From a checkpoint of a small transformer trained on Wikipedia.
Size: 8 layers, 2 heads of 32, MLP 192 tanh GELU.
Architecture: LayerNorm before each block, learned and rotary positions, biases.
Training: a variant of Muon for these matrices, 84M tokens, 5145 steps.
Each number is 128 + 24 x the weight over its row's rms, rounded and kept within 0 to 255. Layers, rows and columns count from 0. The size above them is the row's rms in percent of the matrix's.

# layer 2 attention key, 64x64, rms 0.204, rows 0-63, columns 0-63
size [ 99  82  81 100 105 107  76 105 117 117 168  98 111 127 128 108 106  55  69  66 100  81 105 118 134  92  59 115 106 102 104 118  77 104  70  65 116 103  64 108  60  96 151  73 103  95  89  98  90  69  93  94  67  70  92  89 121  99  66 145 105 107  86 107]
[[113 123 148 106 125 162 122 109 157 120 157 113 109  94 144 158 114 100 115 160 116 105 106  93 130 116 103 104 134 155 120 127 127 118 116 100 124 128 126 166 185 143 187 147 151 134 167 116 173  99 134 135 138 136 161  97 110 138 158 162 154  87 149 145]
 [111 128 160 106  90 139 114  92 150 105 172 116  97 118 168 156  85 132 125 116 132 140 107  86 128  99 130 103 172 136 115 119 135 132 101  78 153 157 105  99 164 160 169 132 142  96 161 119 162 113 133 160 156 124 132 116 105 131 125 122  99 128 123 127]
 [133 133  76 133 106 142 149 147  91 113 129 159 131 119 109  86 112 115 129 142 112 114 118 105 128 163 155 109 137 111 180 141 108 147 117 158  85 140 145 115  97  95 107 147 119 135  98 129 109 195 115 113 141 161  81 109 127 123 117  81 139 142 104 141]
 [110 119 130 125 178 114 139 126 119  91  70 109 138 120  86 103 139 101  83 144 115 118 126 181 110 131 120 180 108 143 112 163 123 102 148 128  83  97 130 151 130 124  97 148 105 139 139 161 110 173 114 123  92 118 110 154 133 134 132 128 153 159 122 134]
 [123 111 102 157 129 124 113 155 115 142  97 187 144 124 128 158 114 146 139 140 113 121  89 111 115  90 130  95 130 134 148 120  99 143 149 121 104 128  82  76 149 113 131 140 104 128 108 125 105 146 135 154 101 174  82 108 149 100 149  78 110 116  89 134]
 [150  93 140 144 122 121  98  87 152 144 127  75 113 138 118 111 113 137 163 177 182 149 119 114 130 121 118 120 120 135  93 123  83 146  98 119 144 134 132 126 135 131 155 139 136 159 139 119 155  94 138 137 143 101 130 133 101 146 182 119 151  58 133 148]
 [131 108 132  82 165 147  80 127 126 126 141 139 146 119 119 128 110 132  64 131 139 127  99 109  80 114 149 190  85 162  89 113 117 103 128 111 130 130 113  88 130 115 148 132 115  93 162 182 123  99 139 115 134 133 144 115 115 127 125 126 137  99 144 143]
 [141  91 152 133 200 116 119 147 120 115 139 169 129 122 106  90 147 132 124  71 131 133 137 165 131 128 123 144 122 126 142 120 125 100 123 123 131 152 111 141 101  96 110  94 121 122 116  68 142 129 109 165 136 147 126 119 128 113 154 143 136  51 122 154]
 [129 156 163 153 167 111 165 152 119 187 118 145  88 134 110 120 123 105 143 109 129 119 142 123 170 149 160 135 132 143 147 144 135 124 140 115 118 179 110 120 140  97 107  97 166 180 124  98 133 137 107 136 111 186 134 122 127 122  90 109 129 112 137  90]
 [119 149  97 150 115 138 126 145 152 131 158 101  97 132 144 121 104 127 142 196 128 112 118 118 188 111 188 143 134 109  94 145  94 139 118 129 155 157 144 111 124 151 140 137 142 108 127 132 127 108 152 129 173 117 137 159 163  95  83 105 136 139 142 162]
 [132 150 176 139 107 158 129 138 179 144 148 130  90 140 165 116 124 158 155 122 157 140 163 132 188 130 143 111 143 123 113 111 139 156 131 129 162 145 116 147 146 162 119 119  93 152 103  65 127 113 129 124 128 137 143 119 118 145 141 112 131  58 136 123]
 [112 124 131 150 102 122 144 109 147 124 142 121  75 166  92  90 106  94 159 112  89 167 155 128 116 124 163 124 103 142 153 141 114 142 119 156  92 131 161 121 112 110 145 108 132 131 155 130 128 113  72 125 110 126 146 148 100 139 159  87  70 130 108 139]
 [139 140 135 146 164 113 105 136 143 104 100 155 107 128 102 116 138 145 144  80 124 138 153 135 134 113 133 142 122 122 122 140 107  90 108 119 159 165 119 118 117 135 146 169 104 104 157 128  88 134 122 127 181 134 106 190 134 189 134 146 119  66 127 138]
 [143 109 154 210 157 135 107 146 166 102  92 105 154 124 131 135 116 141 184 111 130 116 136 134 146 154 144 104 125 113 120 121 100 129 123 125 119 120 134 123 128 157 121 114 142 150 140 196 142  99 125 122 132 126 109 149 167 163 136 178 114 147 155 122]
 [154  96 127 158 119 135 134 164  66 104  99 118 164 115 153 123 149 136 136 141 137 146 159 148 111 117 144 107 134  80 139 124 154 113  90 122 133 147 147 142 140 144 143 153 190  84 111 122 132 158 148 166 180 147 128  98 124 110 118 108 143 104 112 130]
 [141 114  97 146 130  81 131  89 134 106 137 153 112 156 122 138 109 143 173  91 146 156 117 153 134 118 146 119 113 132 174 163 131 108 131 124 119 121  63 151 104  99  98 129 128 127  97 155 138 111 133 107 131 146 112  55 110 144 117 146 145 156 103 146]
 [117 151 119  99  85 160 122 149 159  87 153 123 115 172 147 140  82 136 142 126 145 133 122 118 159 102 120 131 152 150 123 119 116 121 110 102 169 135 110  85 154 140 135 118 143 117 119 128 146 101 128 111 166  78  95  90 103 156 101  87  83 117 123 133]
 [158 157  84 111 143 174 112 122 165 108 160 126 120  95 140 119 120 140 110  94  97 132 109 158 126 107 117 145 156  97 110  86 111 157 119 170 157 112  98 156 142 148 139 129 127 195 127 135 135 115 128 112 132 113 110 129 121 105  73 133 140 153 107 104]
 [139 135 135 167 120  96 127 146 119 142  99 145 166  99  98 135 165 122 127 167 132 105 130 158 136 181 156 113 138 128 102 144 125 133 145 141  64 103 159 157  87 116 130 140 134 131  89 118 118 189 133 121 134 125 127 152 139 164 169 122 114 105 102 135]
 [115 144 175 124 125  91 142 118 159 160 150 131 106 168 125 125 146 127 134 120 161 162 169  83  91 155  93 136 131  97 126 153 151 106  98 118 146 132 133 142 121 132 140 156 122 127 166 110 114 140  71 135 130 116 120 117 147 182 143 116 118  84  93 110]
 [139 102 119 135 146 117 159 156 122 134  95 154 136 142  83 143 131 171 136 137 115 110 136 141 133 112 155 149 164 108 139 114 164 110 103 135 114 124 124 149 127  92 163 112 148 151 101 123 129 159 134 121 173 125  77 131 167 150 149 108 128  55 135  86]
 [120 130 111 147 117 107 144 103  96 115  61 102 118  96 118  84 134 106 147 168 153 124 124 147 140 130 124 140 128  95 139 144 104 106 139 121 122  72 173 141 113 159  82 144 134 146 149 123 116 146 141 125 125 103 137 134 114 125 135 154 205 118 139 148]
 [149 154 124 125 135 139 125 138 128 112 134 129 111 148 167 123 135 114 121 100 133 131 106 129 162 116 150  82 160 132 149  86 146 165 100 114 157 164 176 113 163 167 113 113 136  79  75 104 125 120 143 117 158 123 174 134 118  95 138 105 149 170 133 142]
 [152 137 136 104 160  63  95 121 136 139 141 159 138 108 119 166 139 116 125  95 149  98 119 140 110 137 117 134 122 157  99 153 103 133 126 140 163 102 154 143 109 127 135 176 145 105  87 150 130 166 126 170 140 161 124 113 111  96  86 119 141 174 104 115]
 [111 170 102 132 113  93  91 140 127 156 124 105 164 103 127 145 135 134 112 140 132 113 107 124 119 169 131 105 107 146 152 116  68 152 120 114 135 136 144 155 128 138 165 112 166 133 123  86 126  96 102 127 161 129 130  72 132 116 126 167 165 108 166  92]
 [111  70 158 135 100 106  88 128 118 125 163 154 115 108 121 152  92 166 179 143 154 107 162 149 162 121  95 161 120 152 114 139 121  95 135 143 136 107 108 147 138 112 126 111 107 173 124 151  94 142 137 172 156 135 128 145 164 115 122 146 152 125 120 108]
 [137 117 139 152 155 129 154 133 121 131 134 159 134 127  88 121 152 130 108 193 130 111 103 178 136 143 141 116 142 100 100 143 146 127 118 121 110 156 134 150  98  95  76 151 127 157 155 103 105 167 117 145  70 152 133 172 159 113 148 127 145 131 113 154]
 [125 120 124 127 128 165 130 128 132 115 184 135 179 146 143 141 135 118 135 103 121 119 149 103  57 108 110 113  85 206 154 103 106 106 156 112 154  93 151 141 117 121 100 140 114  93 128 137 126 143 145 125 111 104 132 118 110 134 125 122 127 166 105 143]
 [173 157 130 108 114 113 124 156 141 144  87 161 147 112 171  80 115 106 139 141 177 106 133 121 102 128 124  83 125 151 151 139 117 118 124 118 143 167 141 131  90 134 100 118 122 125 117  97 155  92 121 110 126 140 159 129 164 139  88 154 167 167 107 118]
 [119 174 183 145  91 115 128 123 131 132 121 150  97 159  95 150 120  88 126 160 130 126 113 129 138 101 124 116 135 130 128 147 112 128 119 123 105 179 144 125 108 159 148 119  97 140 150 195 146 172 128 136  64 136 123 148 138 164 123 142  97 142 139 127]
 [108 118  97 121  96 132 134 118  84 136 162 138 165 111 133 118 113 157 146 134 167 126 159 106 149 114 127 155 144 141 162 118 149 130 130 129 131 130 152 112 122 101 146 147  95 119  99 165 136 132 140 150 161 123 133 130  90 164 106  74 169 128 186  78]
 [135 166 146 136 108  68 126  93 111 102 107 162 146 101 126 142 117 136 153  99 149 137 106 156 134 115  98 123 103  93 109  95 149 122 158 123 110 116 155 126 126  90 156 136 139  95 116 101 171 155 141 152 136 163 138 101 103 142 135  91 107 135 158 173]
 [100 126 136 142 132 109 151 155 143 151 121 125 135 127 174 143 153 128  93 136 116 118 107 148 119 133  95 123  96 110 151 132  98 114 130 136 132 116 100 110 179 132 174 139 105 150 147 147 105 182 167 120 148 121  99 151  99 141 147 123  75 127 120 197]
 [152 135 157 119 116 120 168  92 123 122 123 142 135 133 107 140 121 140 167 117 127 105  99 129 126 149 196  95 134 162 138 155 185 124 106 107 107 125 142 151 147 128  99 160 115  91 117 126 176 140  77 177 126 141 136 126 140 111  88 118 123 105 140 133]
 [104 121 107 164 167 102 135 125 115 161 118 136 129 145 138 136 147 116  60 132 125 104 118 132  38 128 129 109 119 122 136 118 135 116 159 125 142 118 139 104 142 136 112 160  81 105 107 149  92 112 171 105 107 110 149 163 122 157 136 131 151 149 124 140]
 [129 140  81 137 108  54 147 154 137 141  92 102 196 157 137 121 145 109  97 140  86 112 104 104 128 136  93 115 121 116 127 127 120 107 140 153 131 113 135 126 160 133 141 138 166  97 106 124 102  96 142 140 132 104 147 147 144 148 136 155 113 166 153 138]
 [170 129 118  87 127  99  95 113 118 142 164 149  76 114  78 117 102 115  93  83 124 112 125 103 134 148 148  98 105 107  79 114 144 144 122 113 112 137 115 164 131 100 144 131 142 138 147 100 146 104 105 137 114  68 152 117 132 102 138 134 140 129 153 146]
 [153 170 170 177 136 139 117 128 121 120 145 125  90 123 134 138 139 138 124 122 155 134 166 158 116 110 133 174 136 127 128 122 152 110 140 144 164 115 126 180 107 138 111 118 118 153 127  65 154 125 140 172 124 109 137 118 138 174  94 125 159 140  78 105]
 [161  93 159 120 121 106 141 159 157 132 122 206 127 117 106 103  97 132 144 166 114 123 100 144 113 133 120  87 166 106 111 119 124 150  98 131 106 181 148 113 133 137 140  89 122 138 156 148 129 142 157 136 144 103 167 137 117  99 142 129  90 106 110 119]
 [154  89 120 124  57 178 141 172 163 118 129 155 105 124 134 116 116 116 147 163  85 111 138 119 105 134 154 147 145 143  93 101 128 170 120 119 142 131 137  89  94 136 148 132  87 122 147 162 118 136 162  96 141 116 130 134 130 101 102 137 152 133 114 145]
 [ 83 155 139 118 113  93 120 150 108 145 121 117  88 138 140 135  87 129 161 111 123 155 126 149 173 132 139 136 144 147 108 139 137 129 115 204 124 123 115 121 135 133  98 157 176 135 114 108 123  77 123 163  93 154 134 106 117  97  99 156  92 138 142 130]
 [189 143 155 133 104  93 138 178  90 118 121 156 158 112 120 148 151 124 117 119 128  91 152 118 148 127 157 136 112 129 104 130 109 111 156 133 108  96 131 126 172 133 126 126 118 132  94  88 121  62  93 106 133 151 151 120 124 136 120 142 150 127 179 109]
 [110 148  82 124 117  96 127 119 126 154  94  82 177 104 119 159 164 119  91 145 144 117 117 125  79 121 107 154 121 119 143 128 166  97 142 142 138  56 136 126 131 144 128 130  96 122 115 151 119 110 104 111 154 103 112 101 130 138 121 129 157 171 111 105]
 [159 177 153 127 131 190 156 144 121 103  86 190 106 145 171 143 108 125 149 134 124 114 109 104 157 130 158 139 143 139  93 144 125 133 168 132 143 125 125 133 130 149 143 111 156 150 147 131 166 122 130 103 148 162 128 111 141  74 122 119 145 137 132  98]
 [143 136 145 103  79 143 143 122 116  98  44 128 136 114 154 138 107 135 122  84 120 136 117 139 120 138 133 120  88 156 141 104 110  99 116 112 139 131  80 130 125 103 159 129 111 133 122 154 127 110  99 132 161 120 139 148 104 121 103 155 112 102 198 141]
 [126  66 113 109 152 120 107 131 134  97 142 106 133 121 130 138 108 154 147 168 162 125 100 123 203 162 116 135 164  92 104 111 100 129 132 137 103 139 127 102 132 143 130  86 109 133 152 121 169 118 112 157 137 146 137 151 169 122 111 128 130 158 107  89]
 [105  94 150 148 124  85 112 146 101  96 110 104 141 124 137  96 133 105 109 139 121  79 127  85 138 168  88 153 159 152 120 129 146 101 158 144 133  80 126 123 122 140 139 115 128 146 156 133 184 132 118 161 153 112  95 149 128 104  88 143 128 132 171 136]
 [156 133 134 154 122 149 143 162 123 173 143  84  54 162 155 125 142 123 156 146  99 145 104 153 134 130  96 129 110 100 143 150 156 131 127 158 151 104 135  82 154 110 128 136 175 104 150 107 105 143 133 117 153  88 114 136 120 115 131 145 124 155 103 137]
 [133 175 129  97 135 110  96 107 132 126 150 112 105 148  72 106 118 120 145 154 124 116 137 176 115 139 153 111 130 137 112 122 136 155 117 139 157  98 130 100 131  85 139 113 154 158 167  74 149 186  91 168 108 137 127 119 140 127 148 142 142  95 137 138]
 [129 155 111 129 123 175 117 110  96  68 159 121 128 121 112 126  89 155 148  77 143 147 114 135 131 103 117 147 142 144 118 145 126 129 132  96 172 140 111  80 148 152 128 144 166 170 149 146 144 164 126 104 135  88 125 124 127 153 117 139 148 130 183 112]
 [172 152 159 143 105 134 104 101 137 105 143 126 110 134 103 106 101 128 121 199 139 154 153 143 105 116 115 134 120 121  90 132 152 137 158 121 125 142 148 154  97 136 127 120 194 164 122  92 123 133 117 168 142 130 165 131 106 117 173 162 133 134 153 150]
 [161 146 117 170  99 107 142 103 136 121 104 115 114 129 119 125  91  68 143 150 105 158 115 131 140 103 151 112 107 116 146 133 131 161 123 118 105 171 138 119 108 131 193 120 161 136 139  77 131 131  66 173 122 122 108 133 128 121 123 116 133  99 120 102]
 [172 156 156 126  64 122 148 119 124 109 167 107 114 131 110  87  55 127 141 167 135 150 125 158 113 101 125  96 113 125 121 118 119 165 122 135 131 129 111 155 104  97 106 118 128 109 147 112 141 112 107 128 124 111 129  83 154  97 123  87 141 161 120 132]
 [141 107 142 122 131 165 116 133 168  95  76 182 106  96 146 104 116 112 110 150 130 128 133 172 169 113 146 103 111 127 137 144 106 119 138 132 130 168 139 118 118 101 111 116 188 135 132 106 133 152 131 136 133 130  91 187 121 123 119 165 149 117  88 124]
 [134 117 117 118  80 124 145 123 151 140 121 133 163 136  99 144 126 148 109 148 110 105 133 114 110 128 109 123 126 123 138 139 128 138 143 119  81 107 147 116 134 129 128  93 114  87 139 159 123 119 155  74 174 152 115 121 107 113  71 144 140 214 146  97]
 [112 130 115 143 122 141 120 125 138 107 145  96 146  85 131 137 164 134 127 170 130 123 171 115 139 134 113 143 137 126 147 149 111 129 134 120 123  76 125 161 128 119 121 145  51 173 123 138 116 147 153 118 107 127 111  52 106 162 134  97 146 159 100 127]
 [141 139 155 112  97 103  96 172 136 123 130 132 160 113 139 147 116 134 140 144 136 127 174  80  91 129 155 118 130 134 148 118 109 101 117 149 133 123 140 118 121 119 125 117  83  66  82 157 116 101 131  91 176 114 145 111 133  95  81 134 140 159 148 147]
 [108 109  83 122 129 121 160 125 137 149  69 100 148 153 133 169  85 132 142 167 137 110 151 170  79  91  98 112 104 115 116 134 144 131 158 147 170  96 145 155 129 149 128 138 106 141 110 156 129 138 149 103 125 129 137 148 139 158  98  84 129 140 122 144]
 [149 100  91 111 146 127 129 135 127 128 178 145  93 108 127 125 102 152 109  54 146 157 160 128 143 127 135 128 134 143 130 134 128 131  99 142 158 155 140 132  99  88 136 109 131 110 120 189 128 147 163 122 142 110  97 145 126 193 144 131  91 112 121 126]
 [107 140 201 150 145 146 113 138 134 124 170 161 123 127 132 109 113 121 133 125 122 130 137 150 209 139 128 136 138 128 103 125 122 116 144 150  98 171 107 120 133 144 140 116 139 163 126 106 154 118 151 157 117 112 120 174 124 149 123 160  96  66 140 136]
 [129  94 128 140 132 120 104 132 141 131 163 179 140 101 164 141 119 110 121 135 137 151 152 108 141 127 122 172 130  97 130 139 143 138 124 174 113 130 109 127 125  68 115 108 144 155 118 111 148  65 131 105 147 110 148 153  79 166 149 110 142 140  94 173]
 [148 136 170 112 123  95 129 124 110 106 110 118  99 130 112 163 106 123 113 149 125 128  96 166 160 135 109 132 188 124 116  94 126 106 131 118  69 157 139 144 124 116 113 141  72 130  63 171 140 146 134 106 103 125 122 143 149 118 114 136 102 152 152 135]
 [ 91 142 173 146 117 121 135  88 119 135 173  88  95 103  92 141 141 112 110 151  93 127  83 125 134 138 142 108 115 136 130 155 122 120 128 120 134 152  72  87 133 101 150  93 140 163 113 128 140 112 138 122  77 169 127 158 132 147 115 163 137 115 145 111]
 [146 135 178 125 117 122  87  54 146 104 148 155 131  88 178  72 146 137 128 171 108 148 118 139 143 127 140  99 143 106 149 158  94 140 118 127 127 128 148 113 134 123 125 112 169 132 147 138 159 150 143 118 120 118 105  89 137 144 117 137 142 100 106 110]]